{
  "num_hidden_layers": 13,
  "hidden_size": 128,
  "num_attention_heads": 2,
  "num_key_value_heads": 2,
  "head_dim": 64,
  "intermediate_size": 512,
  "vocab_size": 6739,
  "hidden_act": "gelu",
  "norm": "layernorm",
  "norm_place": "pre",
  "norm_eps": 1e-06,
  "positions": "rope",
  "rope_theta": 10000.0,
  "rope_fraction": 0.25,
  "qk_norm": false,
  "attn_scale": 0.125,
  "bias": "qkv",
  "tie_word_embeddings": false,
  "parallel_block": true,
  "init": "normal",
  "init_std_qkv": 0.0396,
  "init_std_o": 0.00776,
  "init_std_up": 0.0396,
  "init_std_down": 0.00388,
  "init_out_by_depth": true,
  "optimizer": "soap_variant",
  "learning_rate": 0.00811,
  "lr_mult_up": 0.647,
  "beta1": 0.95,
  "beta2": 0.95,
  "lr_head": 0.00852,
  "max_grad_norm": 2.0,
  "warmup_steps": 200,
  "schedule": "wsd",
  "decay_fraction": 0.875,
  "decay_shape": "sqrt",
  "final_lr_fraction": 0.05,
  "batch_tokens": 32768,
  "max_seq_len": 256,
  "doc_mask": true,
  "train_tokens": 114700000,
  "max_steps": 3501,
  "dataset": "wikipedia_en"
}
Each number is 50 + 15 x the weight over its row's rms, rounded and kept within 0 to 99. Layers, rows and columns count from 0. The size before them is the row's rms in percent of the matrix's.

# q: layer 8 attention query, 128x128, rms 0.157, rows 0-24, columns 64-127
# k: layer 8 attention key, 128x128, rms 0.167, rows 0-23, columns 64-127
q0 062:57 58 48 53 37 41 30 30 71 58 53 42 38 52 43 66 12 78 48 22 57 63 47 45 42 38 20 38 84 40 77 20 63 25 51 53 37 28 66 43 28 68 53 66 73 65 44 56 43 45 18 44 65 33 41 63 45 63 51 85 34 48 62 47
k0 057:54 52 24 50 35 52 30 44 58 46 59 47 34 55 55 41 45 63 52 39 54 71 28 28 60 37 27 71 30 33 63 36 34 44 44 66 34 35 64 31 83 54 57 59 55 37 39 44 34 41 52 75 58 65 35 62 67 43 61 47 48 40 18 94
q1 069:62 37 26 50 33 52 57 56 56 53 47 60 43 25 44 70 45 70 53 65 23 35 43 52 38 57 35 56 62 60 89 35 56 15 27 58 52 76 67 51 59 34 49 37 62 57 68 30 17 48 26 76 71 65 22 49 38 44 30 33 66 54 26 44
k1 067:18 77 65 57 33 65 80 17 17 39 73 65 40 39 61 31 28 63 62 49 69 66 53 47 49 41 34 80 48 78 50 52 48 68 67 33 51 69 26 69 33 42 58 71 57 69 52 39 42 54 67 25 45 14 47 43 36 63 38 37 49 23 37 38
q2 061:51 37 49 79 36 31 44 66 38 43 58 74 52 64 39 71 44 43 25 69 32 56 51 29 52 24 46 32 60 41 53 69 23 68 36 53 35 29 67 67 39 42 71 49 67 63 48 53 62 55 49 50 30 19 55 62 52 85 50 47 68 43 50 39
k2 076:27 53 50 28 64 82 27 54 32 66 75 48 50 62 54 38 62 59 39 49 47 45 75 52 47 88 45 59 58 39 58 38 54 51 42 29 61 67 35 33 14 70 72 19 56 61 65 26 55 64 35 40 45 46 61 47 53 65 43 13 40 31 33 53
q3 091:31 52 51 61 30 42 47 61 63 29 37 55 21 46 36 39 41 56 68 62 61 49 40 40 45 00 58 55 31 47 52 60 53 29 59 37 36 46 73 44 40 33 40 55 65 39 71 86 33 70 61 55 27 58 55 43 44 57 65 55 47 64 44 26
k3 076:39 64 66 43 53 54 64 42 40 60 77 53 48 39 51 63 47 51 65 09 40 40 56 61 43 51 60 54 61 45 43 44 57 43 57 44 41 41 51 63 39 59 16 48 71 32 45 86 45 57 59 48 46 41 19 28 75 44 48 36 39 34 48 56
q4 112:32 35 51 51 26 25 39 61 54 55 56 65 22 41 33 51 39 58 76 66 48 41 37 42 66 34 62 70 30 53 49 49 39 44 49 64 44 43 77 56 65 33 60 55 65 55 74 70 41 65 53 62 38 69 59 61 54 47 53 58 44 53 42 42
k4 100:52 65 69 32 45 37 58 37 29 33 41 33 66 41 30 59 38 41 34 30 33 50 60 69 41 16 38 49 38 29 46 63 66 53 41 54 46 36 39 32 24 32 35 55 75 18 23 50 45 66 33 54 47 44 54 27 68 47 41 43 36 32 26 54
q5 092:41 45 71 61 46 79 69 50 51 38 30 51 51 57 57 43 73 43 42 32 49 67 53 66 54 73 81 47 75 39 31 49 35 44 65 70 34 31 44 65 54 35 44 35 72 61 42 65 56 10 35 52 61 17 66 27 40 33 52 25 46 61 34 56
k5 111:58 41 71 51 55 77 73 65 27 60 52 60 41 48 66 06 70 37 40 39 65 37 66 62 50 46 48 56 50 42 39 51 41 67 59 88 48 53 54 61 66 41 54 48 39 23 57 41 60 41 47 40 38 58 36 39 44 35 49 69 48 28 18 44
q6 102:42 51 69 47 39 26 48 48 60 54 41 21 44 38 38 51 42 51 67 35 75 65 66 70 40 58 53 50 30 53 47 48 47 56 49 48 34 28 75 77 39 52 31 75 74 58 49 57 61 61 71 56 80 31 54 52 32 52 37 48 48 52 42 68
k6 090:39 60 33 27 20 54 31 43 66 62 49 47 36 14 83 44 45 63 57 51 43 37 41 29 47 64 54 30 39 57 51 25 36 69 71 72 46 44 75 54 43 35 43 56 50 28 47 12 57 55 60 69 36 51 34 23 43 41 34 58 47 70 52 60
q7 089:61 31 42 57 38 62 68 62 57 60 57 43 31 42 62 51 40 54 55 53 44 61 26 21 39 68 66 62 43 73 70 28 77 38 33 62 60 91 49 35 49 50 43 43 37 48 57 49 53 45 27 61 40 52 54 60 51 25 41 39 49 41 19 65
k7 095:56 59 57 68 42 73 41 54 37 49 35 33 52 50 36 46 23 46 49 64 50 46 56 44 33 32 73 45 37 57 64 50 27 18 46 70 56 59 37 36 74 17 38 29 63 51 56 43 41 73 11 48 39 25 49 57 31 44 47 28 42 52 43 33
q8 059:54 61 64 90 55 49 53 31 32 50 54 62 56 66 67 60 73 48 41 46 54 39 37 47 34 89 53 47 57 37 35 60 43 50 64 62 90 45 43 50 80 49 66 40 40 55 61 63 59 52 21 52 61 41 54 91 85 41 45 51 45 24 51 17
k8 056:44 49 48 63 72 47 68 38 53 44 20 62 47 69 62 36 62 64 38 34 43 70 40 27 40 27 51 36 19 59 54 35 27 69 71 62 21 28 61 72 73 69 56 40 56 70 24 59 61 44 45 52 65 46 55 27 49 39 68 51 43 76 53 62
q9 068:37 15 61 39 49 24 65 50 42 39 74 57 54 36 65 49 41 59 53 63 52 59 59 54 86 64 54 42 31 72 67 61 37 76 64 51 38 73 48 52 65 65 70 42 58 72 62 53 46 49 68 32 67 75 52 58 61 23 63 32 60 52 31 47
k9 071:73 44 21 61 37 26 53 37 49 27 34 23 48 39 36 61 32 30 74 59 43 55 38 59 61 27 55 43 39 32 40 55 63 34 39 15 69 49 37 54 45 36 41 49 66 40 50 35 25 41 66 41 56 49 61 59 49 41 60 30 36 42 52 34
q10 090:21 41 45 47 36 33 49 62 41 46 30 47 28 33 40 36 34 57 67 70 38 44 25 37 54 15 63 64 19 58 63 53 49 45 76 43 47 22 61 35 64 28 52 38 61 55 81 65 66 51 54 59 34 64 29 35 50 52 53 50 18 53 36 41
k10 077:63 50 65 49 48 54 65 70 56 18 86 71 62 62 68 68 51 57 59 25 46 42 83 65 49 64 60 60 69 34 25 67 38 53 30 52 40 44 32 68 38 69 31 73 71 18 36 46 49 54 51 52 62 41 28 37 58 49 45 43 20 45 42 70
q11 084:24 37 57 35 34 46 56 37 42 71 30 55 29 51 47 35 55 42 61 45 57 56 32 44 57 47 58 68 47 50 54 63 59 53 67 61 59 43 71 58 80 57 41 46 64 43 57 48 43 55 37 61 17 83 56 44 39 35 46 44 22 73 28 55
k11 089:57 35 49 70 27 42 49 26 73 60 69 42 50 77 56 71 63 36 71 77 53 57 53 71 57 41 76 21 41 72 64 41 69 45 59 33 46 49 46 55 78 61 60 78 30 42 42 64 64 34 62 39 53 45 45 40 61 36 71 54 61 62 73 53
q12 104:10 43 58 40 41 42 80 45 34 52 49 30 20 35 60 40 55 43 56 70 57 64 38 57 33 67 41 34 59 71 51 59 53 60 53 54 40 31 51 54 97 58 44 47 40 52 50 41 60 30 60 63 23 63 17 24 62 21 26 53 26 50 31 56
k12 123:56 46 20 58 46 37 30 51 63 60 56 15 42 40 45 83 45 57 62 60 29 38 45 55 65 51 78 32 44 41 59 30 74 49 44 60 33 51 55 39 30 35 58 51 33 59 34 43 57 35 50 54 99 52 55 43 62 26 54 47 58 46 71 37
q13 103:09 66 63 64 58 29 36 59 58 60 42 43 31 56 51 65 26 53 60 50 72 36 58 41 40 62 46 55 41 58 69 70 79 44 22 19 51 45 51 35 72 24 55 37 55 67 57 39 54 52 45 73 31 53 42 45 62 58 31 34 66 61 60 38
k13 089:29 63 60 56 36 55 70 29 32 58 74 39 55 50 84 48 32 61 57 40 17 56 58 35 47 34 60 61 73 60 83 33 44 32 38 58 53 40 39 46 34 48 27 71 45 68 52 67 36 31 64 70 45 49 43 29 31 64 71 52 46 73 40 67
q14 103:61 65 46 71 45 29 56 56 58 26 55 33 54 47 48 62 42 52 33 33 34 16 51 27 61 49 52 62 72 29 30 42 70 32 68 55 45 54 30 40 71 47 57 73 67 69 24 32 23 46 41 44 61 25 33 36 41 49 35 38 34 67 73 65
k14 106:63 21 67 51 60 41 49 40 33 53 38 33 58 77 50 52 39 44 67 44 56 33 51 37 47 53 49 52 78 45 39 63 64 35 76 58 33 41 38 57 51 28 47 73 52 52 23 45 83 35 56 63 61 58 42 34 35 62 46 70 67 84 42 51
q15 096:46 40 69 41 38 44 43 64 81 46 64 49 79 46 45 41 36 37 30 35 47 40 79 54 47 73 30 49 85 46 35 30 39 46 32 53 29 56 55 58 46 39 50 55 52 40 49 53 42 78 41 52 42 27 67 76 22 58 70 74 68 77 59 45
k15 086:72 19 53 40 43 63 81 63 78 58 48 71 63 49 51 39 77 28 51 57 30 52 67 59 62 41 52 41 49 64 82 56 42 46 40 35 41 27 35 34 76 33 56 53 47 25 54 83 72 79 60 55 50 25 40 50 54 51 38 49 49 78 53 50
q16 103:46 54 58 32 38 41 68 52 50 55 58 58 57 27 68 51 30 45 25 48 61 60 61 37 71 53 53 61 44 58 68 75 60 68 30 71 37 54 58 51 66 53 65 55 52 44 51 57 60 63 54 31 38 49 51 33 32 60 46 45 71 43 54 27
k16 102:54 68 48 51 34 38 70 59 50 26 55 73 53 35 68 44 18 26 46 55 29 32 68 30 41 68 51 51 40 33 33 50 48 62 36 10 52 76 33 49 59 51 83 72 54 62 54 53 38 56 39 35 14 37 39 48 66 50 45 53 54 47 38 55
q17 096:54 19 68 35 44 50 40 44 37 47 63 56 45 56 42 66 46 67 68 77 83 13 37 34 58 66 33 65 27 34 65 37 58 24 38 72 39 27 61 34 21 36 41 44 45 63 27 73 59 65 52 48 60 58 35 57 60 65 58 56 45 65 39 59
k17 091:34 28 55 49 46 54 51 47 50 57 56 72 77 71 39 41 47 42 51 53 51 42 33 53 46 57 49 30 49 31 85 46 67 64 52 65 47 19 52 41 92 61 52 49 26 62 48 45 42 53 31 27 62 69 28 63 68 69 69 46 36 36 65 67
q18 102:52 60 39 56 45 47 69 54 59 80 22 62 44 27 61 55 60 13 37 35 54 33 52 42 72 58 58 46 85 62 66 42 38 52 59 74 25 28 51 36 71 91 33 57 39 54 53 36 50 59 52 32 29 48 29 45 44 67 48 49 31 37 43 63
k18 105:68 29 44 56 20 55 52 61 55 60 49 43 25 38 49 71 80 45 42 53 65 45 59 70 80 54 61 73 76 54 57 50 47 35 35 58 39 31 54 50 30 62 15 24 47 23 42 51 69 44 31 27 41 13 20 32 21 33 44 51 50 48 38 53
q19 098:31 52 51 26 45 28 40 48 75 66 50 53 49 57 46 20 74 58 30 55 50 67 26 42 30 60 69 59 54 35 50 45 41 49 85 50 58 59 59 59 60 76 35 47 43 51 61 13 56 54 23 37 60 80 23 62 36 69 16 50 11 61 50 52
k19 096:79 45 67 35 63 57 47 36 61 59 37 25 31 18 49 31 72 39 53 52 52 39 50 49 55 59 46 58 35 60 55 47 83 29 44 62 68 79 39 50 45 81 43 61 38 76 44 58 60 58 30 41 56 51 26 53 20 56 25 60 54 54 58 41
q20 097:57 54 55 62 42 81 44 69 35 53 18 26 27 67 48 55 40 41 43 75 59 52 55 43 70 61 56 27 34 50 56 70 45 64 46 55 42 38 30 79 31 48 55 23 39 37 54 41 17 56 53 84 25 50 58 58 60 76 28 61 72 59 40 56
k20 102:52 55 76 44 27 70 48 58 34 57 31 56 47 73 22 44 42 44 46 48 24 50 45 48 37 56 51 43 43 35 59 59 67 38 34 89 50 33 79 44 39 40 58 68 55 47 63 40 23 32 47 38 62 51 72 54 66 52 24 29 31 58 28 82
q21 101:69 39 56 43 25 46 63 44 67 38 66 31 41 41 53 51 48 44 57 47 70 30 44 42 58 55 48 43 60 21 51 53 40 59 39 27 58 55 47 51 80 47 24 47 82 47 61 34 33 32 26 60 10 50 60 51 55 50 62 68 52 49 42 70
k21 102:63 69 52 53 41 48 66 46 68 50 34 25 13 72 65 41 51 53 66 64 41 31 29 67 43 47 60 37 65 31 54 43 52 09 63 40 24 23 38 63 35 32 53 47 54 49 51 69 36 52 46 59 39 34 15 66 77 70 54 71 43 56 06 37
q22 098:57 50 84 21 28 54 54 51 54 69 34 63 36 71 40 82 57 33 48 50 55 61 17 41 36 56 70 64 76 64 37 20 44 66 57 56 55 58 50 76 35 71 15 80 45 36 29 40 56 58 52 48 21 24 11 43 41 36 53 67 40 36 69 33
k22 097:59 62 64 48 55 81 66 50 56 67 23 43 23 65 59 81 70 09 30 55 54 65 40 41 54 76 40 58 37 66 53 40 55 51 42 30 42 74 62 67 61 56 33 54 62 47 36 35 51 83 69 55 09 41 57 54 60 37 60 51 57 45 37 36
q23 091:51 63 44 55 45 32 43 73 61 57 52 55 40 28 53 39 49 64 55 68 53 41 54 56 27 51 44 51 72 41 40 17 55 39 54 57 44 74 52 58 40 33 31 13 47 58 39 37 67 52 39 56 66 47 29 44 71 55 42 55 51 72 46 42
k23 097:53 25 31 72 29 57 21 47 63 80 44 41 59 21 59 41 62 67 65 48 71 50 96 51 45 43 62 42 36 53 39 32 44 39 38 43 14 42 21 64 62 31 50 56 44 61 62 44 28 51 62 47 31 79 19 46 43 57 49 47 29 35 68 55
q24 102:59 39 35 28 43 25 54 51 28 26 47 62 25 59 65 44 72 63 68 57 37 56 47 69 42 44 60 86 47 32 35 56 33 43 46 53 53 47 55 61 38 79 69 33 24 24 72 59 51 40 71 30 43 38 46 63 44 31 55 43 44 30 60 39